From a checkpoint of a small transformer trained on Wikipedia.
Training: a variant of SOAP for these matrices, 138M tokens, 2112 steps.
Each number is 128 + 24 x the weight over its row's rms, rounded and kept within 0 to 255. Layers, rows and columns count from 0. Numbers have three digits each. The size before them is the row's rms in percent of the matrix's.

# up: layer 6 MLP up, 128x64, rms 0.346, rows 14-113, columns 0-63
# down: layer 6 MLP down (transposed), 128x64, rms 0.345, rows 14-113, columns 0-63
up14 129:105137151135151112127092135172145126127097157098173153119097146111130112137157092149140114132093083088128143154163108134131129121151114073101141129137126131198121112112141145157129134130116086
down14 149:136131149150106123078134079125186124131157172109115136116085145101168121146160130132165133117149094156118131093154141133097111093128151121112140108126109101132121118118098145144165152116079109
up15 114:088095108147146148160082126172143106147114170100134174118112128139124153137144126124110139116140132160123127144100103124096148133127122111138136143097119170126100095124083148142201148125162143
down15 114:126106172155170140157138134107142132129131139101116115096100137109161131132140123128168157104169115123142079123150147164100113129157124133146146073148136145102144148160103126103150146188156155
up16 109:140116134093168147136129125159122112157114136136133180132118112086075158131134147104129176097126070162158129133108117112117168138106119096142178172127132113151125139091113101118115127136117134
down16 110:127120102139139112150157172121126126128147168117140124108136118139137132095117131153133123085118121136136100084124125157129142094082177117087150141192120102128139166102104150137168134160159087
up17 097:166119147110136118126138121151118126124095105188143133083153141169124130131125124113111150140142063156111144139087116090121135152136127122132132063124116107104105151121117151121105113166127185
down17 092:168115127149166109122123108160160148171140173138126141117104156142155132127107097118134132136133096124130172125135167179122095137153135182172098133146134107136136137170136138123095114151169149
up18 102:146120177110134157100114098115135089126096089127118092152178155144121138130163129176100146103109114122115125127134127093105119165098132083125092089135155102117143125134162159146117138093113142
down18 107:132084166129145134156169117129127130132148054137153141135144123149129162118146114120164132078139106111147103137133125122107141117114142114137138124127127116100134083161109093078135162077122170
up19 117:090131149082126179151149102153096152154182125127120090137133144095117135135097144169098171106118140106101153107167112153147099150136103117132132119131098127149124118125155139139174104133153110
down19 121:107121148140173125136145147070120134126104067094186129160126112147148132147128125131127103164116157110120104129128157127165149109169152153145097092155106163106126146136103139115151159120139131
up20 105:119139148083174116102160096141148097113069117102111159137149140151093154112127116137136100146108142167112127127118140119126132130123148156115113103102127126081157110137111100152184080101117122
down20 110:134172096179085169107116155134130081096159126167080146157124142133104137106126160113136159128104140143145132110133119134142139143155152118121120183108114078109144114108144093137129140106116142
up21 101:114117104113128170181107104114175156111148174124142070116126139129157122117163151140133128128094133126129187138132139101116123147129095105127135115123146152143125137155140190106153082143122132
down21 089:183168111116118127087146129149154140164087176127125144134150116146119122145138094110130115116131138158129140109113102141081133119098173125092123157130125119145196132123080114133146132095143108
up22 102:163150114144171108122131167077122151133071123122061130135083134104114140173147176156112119146123135128139099157119114151134112101105144089135108112108140114138109118128154135145106135148102117
down22 086:099112165111158072157155130109096143112092111123085120118111121135094120095164119110114071122130145106116168083107100132095132109090114116124105121137103171120096136145120128118100134139119144
up23 108:103150109118107099144147163130146160131114116123113141137139099143155138139148119102140101160116177108122119120124141171191147117132119104134125125082121097136101131071076117145109132176090133
down23 102:072118128125112149116146161116110131137144131081161124116114138123120080133133127167151120153129101117159102149165151148115145088160122142136141178115128114126165101119145067133153077141108131
up24 105:147138131145129096096137141121114051120125138127068129113069173148092147149146105099127112115135131133145123145148117121096136158129137113137134143163170105167126129114133133151131154184118120
down24 100:071125138128118161078124094121122126109122137132076143096168147102168096112114140139165149128146100132105129123111142105123120155126123130133148126128102112159194098161139098153165156136111132
up25 081:120142105148168086142112152117119130083074093141140133118131138124095122138147101117135106133130154106096111133116131157160171137148127165117124139104067128176116149147143113090099169129148110
down25 091:131115078120146145105081106080120116081144095148122132119116093129155124151117131150128118131154124106110158122097175131130157095122144149147133158145149103165132115160133074091113130124137175
up26 096:112115169084135117122119138160099104171093148109164087126144089123136151131165108142111150153140111183154152106138090136138083119113126110156105116147136171153154116131095116137137115148137151
down26 097:102121136189198095155111121105132129131111092137153128137120124137140125104162132116117104115173128154158119078127147129106126118134134105121150110146124181151136131162113129127132159168155174
up27 094:103127125106121103126144123124165068123088108105121156134100124130114144108090103047112107128174112120143105153105110115112141144112149118105103157120143149142101146163087135118139137163146145
down27 087:117124129148133140115122136136154137114101161167151158144126134133139133114078149091123124177123097114123151147157149112057141108126141115184101156154121150180087159140105151128123133140152130
up28 100:120166163078077148071137101118130132161092091120158123121137113099136151144089150148152151122122129131150162112143150124134103104132146134141148127114154099088067127116131124135150120134107100
down28 085:153114133168100153138135132143131099175134152141062108133114140131106122117140113118134099181122100116109135159142138129103110108166130114108135111110099089157146162113092095104112157174161126
up29 094:132097112118166120124136106172135110116109144149167098144131146100153132139153140120134096126131112144161129127116130100120090142131152096116083084140166160147107174123098182128142181125123095
down29 083:157135147124130143151143126103097141112124104102132174146109120146075106153159150111155148139105135117122091095137125141107111133125136082154154165174088101120113117125081101167088112106105130
up30 120:106106123152142119112127086148181118126134154129142144101125119150097127143107122175163119144094103130158152163142088123192097156169123110118107117172129126114119110115115159105114128132136079
down30 109:121141172077073122101106103131119163170125142147130139143150146111122128106139161111120121140128109111146137118140122116087097169095125080138126136138143150152110111119172157107130123074128080
up31 090:083089157133130088121117128094133144160166097135176161148163102114130133144178143140101128141108122118114152165114121118118118124151140087094117104155109154145101185137134100128104123141126152
down31 080:151112114123134149147131113105116149111166072160115113138148134102122143130095125184117146174101154151136114130082087091091118130112099134089131106099093119121137108100142108138101129120093157
up32 129:142173153142144124089210138100102117142104084117117107099133106087106140128132116085126147115169148120102160143144109116090162161141106100128130133131140143152132130114130136133135091132096106
down32 155:133131097066130138145133095162135074120172157132095101131095118115163129125083110133145143161134090145138120107139115152100099123156144110125151140103090090162124121138105135158139104148143104
up33 111:112171119125103122147074154166145140172116109129154150146153121113164130134124141117137116131080120124104146068119139118130135124133113114107145103111102147112113144081172126100130110190101107
down33 110:137135087089137146135108150135112160076144153164096120170085172133126103115102116134133127147083141104190124158129155098109139098130076127103155124115122154116119131104120126142121124116113114
up34 086:126163112125131124121129115095054102163128136119102123120095144162154117157095146130129114101165122187130081147126112090154133111109128127153108133109097121110102144126077107135110122110140164
down34 085:133158119163084115103142138100157097138168139102106138131123110100160157171160118166126126145132169116124154110114103109154162136157127150106116165121119118144131148168133108122157081116145077
up35 091:131125101109132127156110115120170157112115163134081127135120112163068125120146098160107102129146148188147103133071134128154097124133136158099112136123133171141106152149138094128161138118115154
down35 093:122171080094133093114103132152142119126158167123143122108144081129123157108130117165124122113130120118123105135097148177113086122192115112114105123135128152111129134148099129140118148085149074
up36 090:155142135110153123115101134135119120145104146111120133079122114134105154104191126135148110148144095087124174095103104133125141096118159078110116089120121119113169099162116132139168109159104103
down36 103:143124112139089140137117108128148107109134145139168116166116087120129152137092110131122141079090128177077113134111142119108142161141132110139179129107127136152129179087139101119145119073156120
up37 109:175130144095122100132102147089089156126111122148124138161093164126082178140145168158122138146147123154158075158128130114166104123089142141158144130133101129117122168145123147119110121140107126
down37 095:179145140140152125119157126082158161105072123161140141154099128125116135098148120138138144123145152152112175132108140098144149133131163155125161117168129121128066124147150123133155147146140175
up38 099:163152151115148118116145128149143088154153078129158118121161107091149112139129124159156127122114120148147112078126111125142118090136085153140137095102171130117091133100127070120144126155090106
down38 102:143132114132121103108113127135129124135139122167123137147119104138133129103087138138107128167087084140077120131137095118109122122137155160154100153140096128117156147082060188134089116143156127
up39 089:091149115137114172147101154087134157162142102175135111124136151118104100136096115121109140060114108169125109107129135131106119128161129142133135138130141119122150137136127128083099128191150171
down39 086:159161137106107108117158109073109127149112117143121142112083135131114124172139099166142106150093121106112129157128130126143132161147133145120154124168186144142152146146152098146141081143101084
up40 095:121196147107162140146123128137136115137144101063157117146163096154137119156133107117084121153095108116114124131137107160151145117154159106126127132132105124123108076124080115129127091142131164
down40 115:117149105138154156177163096140118099085080084105125159122130109160123145098142107090130126121158136148113101115124125120152136142125152165114128150132163110083120105119135121109168132145104182
up41 095:071162132082130123171122144146118126109125130141109147164095147115109085173124116095123100164116082098139149117122153107148108132146117148128138133116155079132157150158140096149157124153133151
down41 089:124147129074148080117129095129095109167100132127140120102106109094150140113100122149122100143178109115137134158108145148123120112149126158155117125136168148082128114157077165136123127094157101
up42 082:118139167108167170152100119119162123121102144079164076103113134171173129114129125105098118126128133122114127139132073116124114107104154140136138096149094144106141129160128098117112152091097110
down42 091:125112094148098062088151092113126132098162122152127129167146108118125156136133088138132161128109142127081132144119104156158125167102126131120134162108155091135160126111098121169151130113117094
up43 093:110141152109102138126094132065169104083135175135109079142156118125112120138178140132101141154147123128090170160132145144138102135125104112133121127133151143129112147165148113125089173121149140
down43 084:154170163139097165128105104129137102166124095161115123135140163103126142099135118157121119134084156135157161095110196143102117182131085143135117132113148109140114127103143149141127106112118143
up44 095:098132146118127127155129130107134097120143113107077143127146086107142132175111121140112132100128086146173104145126125165164151075127083161145130160149094133118101174138124093117102150140111136
down44 102:145142098142120149140124117154108108130146133162084157119091115108102130095126143127159143120111092121147092145106140133095119129102085171131119170149132123123146120075151093093115135110081177
up45 091:101156124145107123158103121122112161124124144130147154155147123131109133204116098177134128129117106147111143100133064146102131134133155117156099134144129140120090152088107109125147165154137081
down45 086:158157161087136135126150124134154138149167152083108109129093135179123129139125147160167115136149177156156133162170156143089101162160116137157126122111149136122148142113141133125114159102147150
up46 105:128110118148142166181166123071142112083148129109094151098122142168083088097152132155114128133139138161140117140114122143103114143128120154088126094191106133146119122119128116147137148123117138
down46 101:150130113124114106097103157117079149104111138155086121106151128120106119099133114120110110137127131113119146165108087129101120102141126070096114094148113146105134179141106146172107174160136164
up47 108:138125135125125147152139128142147149070112150139141133127099117119100140135129146093117123111175128110138129118094122080170125121065144155180118118133138114128119156113157077167156104158087118
down47 122:133139152071117144108152129093135153100119144085105112093084145165151097135098111116148140120144116105144165185098130104115159135123111133117143117127174089123150120117156110111095143155135150
up48 114:125129120100133136139146107053167117070128119089162139145095124152110155160114124135130178082144144155139148134117121121102122148112135135120115118160100144107157172145126168118139131147101143
down48 137:157081097117136130099076137121072121109098123133095125110174153143132131099132146117145109124131124169137144137142120143115143155080137079123105120143126114141160164083128151112093167140141114
up49 087:080137125116128155147083117097123107112165091120144109126189138153130088133113108168127145128127149115076130100122112131138128130162139125118094102121143113130137130143101164106114085089173099
down49 090:136080118132083143123120159155093100119116135184140117106145142142120117120075095106178112117103177140144120120125142100147138121124156125136115125113090127125129089094133122173110176104119139
up50 093:155174104100170117128180160114120121113127147123132103133103168132106124117132128110139154119104080119111138158119199132112115134152142157113128111119117106148091134132156091171157128144164144
down50 086:088129113068128124142117118110073150125166110152156150104142149137142157097087139106131138128113103084130084099129143127126138145124148108079155118124153099147145122109089123131147134097174136
up51 097:134139127130088146116114144128156168107135128144126089092144125144132110147111096129136123095119133113096156127106166141129118145140129116106122118085141130166113180061172112139083168159107105
down51 089:160080138115161106187170102109147144119134130111133150147083165113128104101128117112170128110133103085143153134164113151111115098144116135140166117144110161096124117148130108140116098113149168
up52 099:153144138149134117145142131121116115092126116123065142141128128142121083148154103138159128089164151160156150119119159110166126174131109145082118111156121133124079095135122113159113149121148074
down52 094:104151152127129103160124108115138089148142113151121126160089081126137090146117116164167148112110150147160173121100143130111140111147136162124150120159179142088091085159130118127108114135156146
up53 093:094164137090095119140140115111135117147106131116138154100135118135072120161100112158100170157141076128126126138090167142129130108143114164090128122152112124104109106169161093164138132137104114
down53 094:139126091083128107124130110130086118105097117083099107142145105074147104172113133097136120143108115121156095112107130155160096120092106130189131119111150112151154149132121110131154142166145132
up54 104:115132138107160149127144128109147077164100141109168150097147147166116155140107146115153155165097162148131145099106135152126117173124158108131153110132083140104114161123151077143122160108123105
down54 110:098136153124106099091135122096145138130184159151125131129121152120139134133146087128109110141162100139113149149151113089138112134130128125135115115065143104148155065126139111095159095152135176
up55 095:093154088161120083107169166114143166154131096124099154154133132122106112147175180118106119112126128141118129140127113096161133114152094128139128102141134083110153127087085123135142120139125162
down55 112:116078159078093089098144181131088117132130120137151144078129114121142125126079109115117138109130061147102130100114154116149119107101141153139166108134122124105128141146109145124135146150145108
up56 112:102123127137144121161147125111169111142175143102144126132114137151095112135133140134136090158099161139136120209142110144140106149148120074133125118141110112143151075167147119080099116131119134
down56 086:127165122150090140115128126160132137139139148149153136155111140133157147177096127126069139140178100121106144108131163143128139100127179170113109166131139101120134150074117132131180139128118118
up57 096:098114168138099124130137117143151100108110161103120122149068132118140127148132115130122133105113112149143082114109095044129121139104078117123174150171152112116132135119125143143134135122090149
down57 103:101166141079090121137135135117104147135101100118163126147138127124138095120101101146096083110144111053103126133163128165146101135133161116127127123124130170157123104156113097115133166138147105
up58 092:125076112146091134183114176154176138125147155125159115095115094125108150118139131139143106119108187136101101135082090136146136128124105118116117139110124118111129118115114150098166103157146151
down58 090:170126117120111165066142143157105134132116134141125137119104145161075134074105118119098120129090130110088092099121107159161162130132191153134089139124118141149129127120130136109107124130144145
up59 095:077145158157140150113142132139130135090143095131141106151151144103113129093142110121101104140103130130125138092099146084106120197173122151137168117172102100155142130121153151119157148131152137
down59 087:172146066150134112152118120112172098120144122076147129151149091144161123163098127138114159112115137132100118119149106163171120085087123118131126132109117138118126113083148116150112101127129088
up60 106:175151158155141110101158120100170122088057124116081129141103122120137102104163108117147143100172087105123106134121117119111148128138144145116104104150139110140123148155135113159165108144142148
down60 104:124151088103114138149131079100116154144158102116155106179139159147095133142089090157102143172115164098133085156158139123157133120136121148129139134107135163140113126083109138117100130107128101
up61 100:134142125136123099114148139143165169144124136086128115157089122125155119111160110110174112124093150116077159135120152155111125132123104126108115100104098126144110085127156135086192157151107116
down61 096:138135130116188109134127097139130117091120130112117135116108159152124119107087107109115120114127085127135140085140163124117133187139106125130163174091127122135146158084174104166114095110124100
up62 094:171129153144150122156161158124111175100126091124125119127096144177151131125141131112169135135118151150125122159125143072122105128127106156094159135107153103146069147102140139098162116151116103
down62 099:116112156160121161117112066110123126125118099091119096135136130098186167120113120115113111099122154146138136091137128148116097135145161111095102131116142136133114037116129105118140114130121125
up63 095:121087144105112156115122133147145064116136137101140071145119131172188127118131098110091134092118151155134122113093153145134139098129162095142131113097157135118147152133115139129161124169109126
down63 102:130151123101128096156180125151114139173111146135146129140137081116115155153141119157122128161078132081127157141119100146134144111156131161082069144136110138105111130125142117109088139117158096
up64 104:136153088129127164135099107125127112157131113092166139099132098096130104128117158104136165143106130104127130159141130192113140174120099146146081167124116146101073134126122145133134130158097151
down64 098:155062115125125174135088122153141149124129117095114152130125118098127112089094145124153175145129115098106137107130134180103144139129121104148145108152074178107090136133134114143155145135135144
up65 105:112172129127149135110169092120109101155124127162101161137147169073053128097148165090129141157144121127105121100140114119111144114117143128120115149100141123173128111154111137135156125129118095
down65 116:132154130070173139171113161172122151137136145090167104110099140149125133169102102115134119121106091120123144171114153118112123136137127104150131105134107123073138142119105095144118102103089143
up66 104:155081150153121112118148136139131121109043129142147149089119136116122173154115117136106093127115131172169094140101103085156117139122114121096145136122116134114097177113117130127126134125093126
down66 095:142106159118180128145114129099146133134102128115118159145128184121148096130126090149145110135131114098142134122110168174180101139168133155158151128144106176130116162117138108141127102142161165
up67 106:115114140089127144126094114127143168099129108113136124118127129113099128098132150152132156078150169115168126110093084138157151140144103073146133140091134109146179110157154160123151126161138103
down67 113:168143117139145101112067123110137106153177133166103128144113116134087153144165147139128138154119119112124130215155114124133140110126142093144128103126146151133133133119123157091099129166121108
up68 102:123111098148121172158103153175156137123165086145101142148178145145134115112109158112149117172124136115095143124102112143115127129146143127112090122090077132144117155121161114098149127125107173
down68 105:101155133136149155100192083136118169145104154116120137124125120109119115100129128114097133086135110136120077110154122143138098136140169144184112155154116112137101122139101152152170164116135147
up69 086:158147133140139138191130144141087108092103127144176074112123156108116149170144147100128150122121097108131142128100141118144095165159109119136094100146103121134078158128101143106121119112151116
down69 086:163121114131088110103156130110109102115120103078147149120130095125123158111156118114126118141102138094129103132113156162157139143135089130096137152122154112129141124124136086055079121123123074
up70 099:131118152114125123133117163096143104143125114074153105085141139192141133119127106162143149157168136113174099157149094159164160103162115096114127147118123121153132122130102135134113160101142105
down70 088:116158110144098165113106112149133109171148138134168138107170117133141187143134142142111102167091148137140190084104137126126131153128127146113148185131138113125137100099148135135114120104130092
up71 079:118148136141172126149168177141121095127159113121157148160131119107088109120143141142105149124155095142147112130116084134134110102113142068096148099132106162141089100121094091137152129121163132
down71 086:121118114159117142158129144114131128117153109106097173136118179109125175133122139158120130103132167113133145072125115128094160174136121096107176129117105162112134075138121086113121103139152142
up72 102:100131144085137114116130101111091142140090129153123136144083139154099141122098112160143144137134126161131115167070105124128130144109180138097105155139110120075120152163148160108113129089106135
down72 110:094129183128108120109171144184100140122070129122110121120147143133082106138174132121139155105142148120132097135150098127164149144120151121126118124138086143124157146155127165160163096117138115
up73 095:104156127143088103123127160127109151116111109110147094121140121136121141162125135124128140094098164163069162095103135159131112109120122106120162163085105127109145119154136157108074139158127170
down73 106:124171119111104120130104111129117168126143137137164147163116177146118112144131115110087133154111145110127132185132106123196131134131070148133139121075108116139137124094119169153108118139105142
up74 091:074113159144162116180100094106152088126120137106135108147105132086100153123143129122110146157157142128130127120119137143124120146089106119121097140077176152122084123106135171140108133098118109
down74 100:115169131114180077122148109133136132145145103117145142138155093176132124139161146098115090105111159108166169094135115120122127112110135083102095100127115153106113145136150142150110096104165132
up75 107:125122100157155160159126137079164145173147094101133177109109123143068077119143130120116112156131116115100124148137129142090115154134086154132095156124102113156119131121115127123155131115113164
down75 113:128118114158094113110121137126099140149105134126178143126207096115104140140130127141098168154079145132120134094102116128146169124113149125078124145170133145114168121102143123112106153136112102
up76 101:109154152127094114096130150126121095128123130090087182152122123150125123136116090104119130080154133103105137145136127138131176129130136109099121159156106132111143131169139138137124179165147065
down76 092:145140170097114142133127191174108125117105133181137102132130127143115088123151124113138096144153124093120148170147140113151126136115129156108098125158150113081133176129143164110132165151149140
up77 081:118119169128167165149177124095098156112093149131121133089137136101102135153103128151097124143125100127075148141108126149102101106083095150147148120104084152154134143121155109116151150120152136
down77 081:123089141137105105151146147112160102174127083101129164114133113133157161149161107082141091173140153112123179124119089114131158156156123162128108140125115117132138146161141144110115092125157132
up78 096:152139122087159133185099138103147099109149093091128133144114146121100114163150172143096113154127118166117115112147126143083082129099140141142110092123119136117096123132126172106106088142119151
down78 085:128118125136109143138130163139159150086147176128086128127118171163128118132118119137106079116118144137136056133146090115134170107118151136110084152100116132132146125121176132136102145101169130
up79 092:098148127113132119095140115107102113173148139096122116093147090139120120110106145111159126170154124160137171136125128137173113129140118093109125091137179148096147133098104179103136150166155143
down79 086:170116119110104117127147111096152104113147177122124145125112125140157129130169133127126140135134098119132128154143167175186156180162118129134119145136122140116154108135115065137063122118125115
up80 087:090152114125142158142185129152141114139169117120145130114151144148161082110129173130121128152093118128112089167161123136061143116110129138103129151141150152113121152123141148110132087137081135
down80 079:126141093127096095071156110112098140157133143080093112154122109125097135152172091128123131152112134117085138138143098124128133135135127132136098131082133102127188102119160086143158117107126129
up81 100:179094116156126128131107141160139120123116087113118106088103115188118160102143141132166153153128117160151103139134118115137155169153109130095093099131155131153137108108093126134169140159096146
down81 105:144128132139156164158115134115163136070169188133152157126108171117121123157155138135088133157184102134121135168104108158140099151103117149141096107123093106126128128145118142136115107138125145
up82 097:145159116146183109123149129133154154128094115132108110132166156143096101150156134132117105103114157147079100136119143098143185150106109150167170114132103160157146123138154098123138103151140111
down82 103:105166102194126138138087113140166067138081118170140129136146129098129140141122151135133149133147159131124131143104128111137176106122124141124120107163095142134101076104120106111138116119089114
up83 102:111138128127158125103123131193138104131112144123138187083125124195152157090150128091100118112134119123141105102108130099137170128141131107126166166140113144100140138159120135126130109142097096
down83 103:127138118139174153173135130120128146122111106121149092141130116139121097131131101170154074171090163117138149160141161098144148156157122163118102168126142114126113120155159104153115094083121122
up84 098:121136139134132132119149125126099135198137110119149119122162083097165119162130107160144109127119117121098139141122159156146156153101101152145097163099146113086091139095131129063128152114126115
down84 095:086178113135116158150100117142159117139151177134095129118141158132129121097074148110113136117088130136126145111136111128073123108132138081128121099130082126150094115131136127110127125139163185
up85 105:153172163165150117171094131133130120147123099103069132127139125128081133092151141133158118119128131121069111162125138152143162118129077138117110113100105129125158143141145157150130088120125101
down85 118:108151148167115129097144154165130133119114123075132130101122170169118158157152144123117093138122107113080146125141125110176144141132103168158102127097162152132126146156149149138175138114104101
up86 103:130123094135147151144169121151154052148145078102134114118134101138169098140093128132149093101130102102108114150164134140125116090157098114107128173106112155126134118105113119132109104140099117
down86 098:114123119133159144154116080141119107150140109122107094104166097135154113118118132106087131150085110108162165065127145157099140122119166106154102080124161133135109135107115173149119120121135113
up87 099:105106101085160107110102109142125112137126130130120155126114160095073168096090135133110145096157092169166117140108150121154145099118115133151131099101109124138143108139100178149157123138134090
down87 102:121107122131104149106139114105152124135125105162131092172147125114128129134119103125098145126114206125157126106141113088138147099140097086098137146095131150160130092087123133123086131100084103
up88 119:118107161116145147146144116122124111162153141074132169101079143127102086143132095144157153114126097154165140157127141171117099136115135130124148091164131115165142124167135130126154144139125183
down88 106:187145133148097159117112140153138107106150152119115121115147120102149154179134118124089140112154181114150156091137140144074123128124118102164163144114161140168111086112116126117120155144145130
up89 092:101131123115145139152131158171119142082128135126113107160151149089137107129163122137171119156125130130120130078153134136134094108063158115128140093101144152121116097126103160126101129190107136
down89 090:192117118112099092089154130124141099119137120120127144154135070132144125127168101138119133173140167105119083144120117169162146143167111165115122131144141107122142122142131085119096129115148095
up90 096:144136084105141134126098147125114144122114126141184105111180131123139148175137120123124158092112161142110095091155104133136115119094139126165162114103109149090168102160104118097118123165121152
down90 091:115154141130105120132112108131143123140126179160121137079085156132134143139127110114143089096128096107161154166137112111113100138111093155149084102128148137125117118192112139089110137154175125
up91 110:156096135108146105162121113099121113108133120165080152109079157114101122111141113096124115092160137132145143092108092118151141164118113155125145086145115126145130166161149120138176133179134119
down91 091:107176119140103136112148109171125091128160143117134115134148088132116119168127110117147151142090116126136141064149129125075137104135148103148151139095143094133182134135105125125158115085110156
up92 129:133142140144139143139103163118137120160116150143106107138097123090111153187146162146110116183097166129118144104115134136188105111131132124129156133071125119097071118104135124113134128162134128
down92 143:122163093107108117095120146171164156134159188116109130124124127150116109175141140139102119125127123127164116174152096120144113093126147138135138153137144114160155160109142152138133073085118104
up93 107:095137100141123098120159125112123119105105133165151108147141137114087122156137147115119125106135094132127152163130142146182164119160152053117118159090186101125102153136122120153126149123123143
down93 121:139195136117143175111099135118133087121118109116110084094144109096107129119125143185127152103122133113067157126121139097140148105140108142149156114128124121114128125094149129143165162109111164
up94 095:148170197168150105108131108111097133129128124110135098124118144106138138144128128122128132146106158140101116140067094163148132162105124144125165163141093154136120128168101123088165116152120147
down94 105:130093094116091095159155135123160135152093115092141140106087113158100112111131097096110140142135102105097160116112122130118098131126132133148151091048136094128110144150110120112101124121153117
up95 099:155144138173112147144184101099143095141146124150121099129063099112118094158154121128145122132150105093133136099165113100146090145122135120136172107094138107128100134135154121119143176118112133
down95 106:159157150126169136146107163137132101130124145124138151152121177118156109139137125114113129091156150174166117103109125160069092126126142108115147134174117154163105080154129150123131118168121127
up96 083:152158126084146151134135124138110100156138157102158098114109128100123125154173132127137117141104204117113192086128118166116146123113166134124096087117124123135147142111128151098130127134128095
down96 079:099071154144161119146134087125113140184130087121143140114134146126140137122079131153121087125109095147150115184122157102113123139127117130130131141130136111117157137095167169095105132127168152
up97 104:136086105149094093141141174129119166152152102110163141087125114137087101138116076123129130074158124147153128126103093124170124134116113143115143137125121127135155157156131130097149143155149170
down97 100:128107146140180141174144150141117140148095129096129154121142124082149112149138111125119146136169102128156088106101107094133100102123148152107126155152102166104119160178126169132150133164109144
up98 109:133140127176156133137130123116122167106095123131105132101129122126108136078121112136068077087111127134134127135097064082120161121126132084109102107120139148119100110127143160134134080132129136
down98 091:139138134130164121115127190137152141108110130093134136140148099132139132152098130148119135116179157118138118076124113131089161099100170100089119116151123178125082134088148107155107136117126113
up99 104:113165154132119134092163136089114191111084113141116115116135143107117146138143163146153106110097139159101115131138120097100113145096192142117177155126101097161142137134150117124130104139133140
down99 114:122092168150168095169108104104145129148098104102161112119085125084119108146179136136104144121136121099143126100131117135144157163106097133150122106117076131096107151118142141124102097151150123
up100 097:115121108126133135148071141148106135203145121141165131148157147155116098116125104153105132161125152138113109117169126168186124152136143153134097142143127168142119118080132109159124109145125110
down100 086:145151128106125176142094120151137097106122142148143119118122069108152136169100108143101110104145132158121145128132151176108142135114137108134149108088184170138163149099119180101141120115128124
up101 097:106137114048132158173073133178101096150127143120147171146149133145143127105130132124117189128150112135136102130108109122121121151142079099134096119130101155123140140127122114142129102119130147
down101 101:124181137087102166176172112114134139112117102149109122141105148139145103147096155109107148137126142148118092163162101124120165138148142137136148132145168130154089107119132159106172126115107166
up102 094:118165103146117157126158133131151123124112122196127107137136094117106086156153157119123109163110140126109106134176100157100138144126084139182092159126122135099145142140112140106143130132078138
down102 094:144139117117073100134172090140108120176163101124144159118135106161156152123140169146159165124108145140134123128103136123127123204112103133169137133118117106147128125154155138125141154148126163
up103 092:156111102096095105145115135124125130146099108109136139120174093108128114161134115158152157142169108168129103146090134135120119125143129139104107112092175157091075170110140094125149117111120164
down103 085:142151123119105122106115108159103129138109203123140097160171124096120127126181150158098135141112148122147103158150110122141126108114134083154165133135138148169139112134162117092161109129165119
up104 093:122142123138114117134182127118107146133128145110123120123096171128106096072129059167134131127131154146161118140123147159141133130165099125110114118109104148164052136156123130143120116144127161
down104 103:163129112145122131158140126130142144135113131121123150172138151090136145108107130113138174142130196117141139087133136195147109137161107123159144143134095125139108150181160103135118110078137118
up105 095:145125142125103120096179157068123135132120110159161109142127139115139111140190113109101118099131135117081146140096115125094152157134177121110136137095077122127153136124091138085136131116131127
down105 093:103118125123125148138143165143102142132145142135122128076116118171108140071090117131149137079131061124125091111142144125150130104123130074123139102116100119109156170084123139100112127144109129
up106 095:129111146127121143173148140173156168095160125110179163131112123122125134161160147133127162082141115138174132123096126118141143106154120113164158116100075130160163103137121107122118106141106147
down106 089:123167141096147114099153182097139161170115182145125105132101105099099144145172139118162132115154125138117162128113131104090135091117168114121087122128136141141144129116130098149137150110169144
up107 100:120105107128127119131151136107107126093146114124169119105151109171135113141153124137106145116161094158134156102099119136092100125116197150111069134084124097120146117091137131099164118152157126
down107 096:112076133125166097161129127128094144132126054140172121168120120148131132114140105116148137141120144082132077077140122132114130096135161146097135112134092149107128118149141138095160124111118141
up108 109:125140121165114162113095140171152114141141123104112163135179129104115138124110133109093140097134124093110092112092162125144155148127112123162122187060140126129160139112169114128118122154126130
down108 100:089123142124113104091125114134087161112138120082152100146143080150119131087117096134150139113121135122102113091133158079126146127133128108131121073146145161084127113101145129165175138127112108
up109 109:125123118151134127179170096133146136100135157139135159112187106151091104139152111067133129121088159154145148167121112120176107127111117129122087120108164133129098139129136135154129124117100156
down109 118:133096116160157141165117132091130104116141152145146144112134141127158141158101098123152119109111150150139159133141139132171130088113091132092131142147173161132129134108147156206090114128101102
up110 085:157182125136134125167127134120136127122157133122132066134104132159083166176117127128157145150118131136126082148155138162136142134111124172172114148108128146112138114083117132134144139101077106
down110 085:108103117125137084132109136128118153109146092164065100153141126132113150095107134102105095141123152099139179139174130098111109090146149131142127119156110170161112157130118129160093137145153135
up111 097:138130123176131132135111124110142095101114105108092088129121157135126108147159162177145165132109160120110129126073113159086146146128141096152122094159127133126089117116100144165123092122097099
down111 091:164124105121159149164105108146112152114137143176119124130161107127112151140087136134165127131124143152084151108095122166144152112134137125153125154117102172101173090113161107136093113077124138
up112 120:144145149117132090142150130102130162151109148142109115118140163112075129086144101090136130098104097182132106144126063151148122132137122165128099121162152074127110138120110125141154159132127140
down112 128:122119128131126090141095075146102121162133128126162122101190140132129133120131144127091122146114144139057138064133123122176149116096135146133149094125144155119144137153134113169132133158136144
up113 099:154135078131149141091096138094120169160178109173099113116106109115144115125121109123138156139135075107101170146138088128140121156164178150145119118123133118131121132112125150120152118115087107
down113 093:089108116115090146137094127116109120173147143124112117125097140108105127152152149119091124115122173102113146168124125201118117113096116102164111129130133087097124138155097158149085138133150111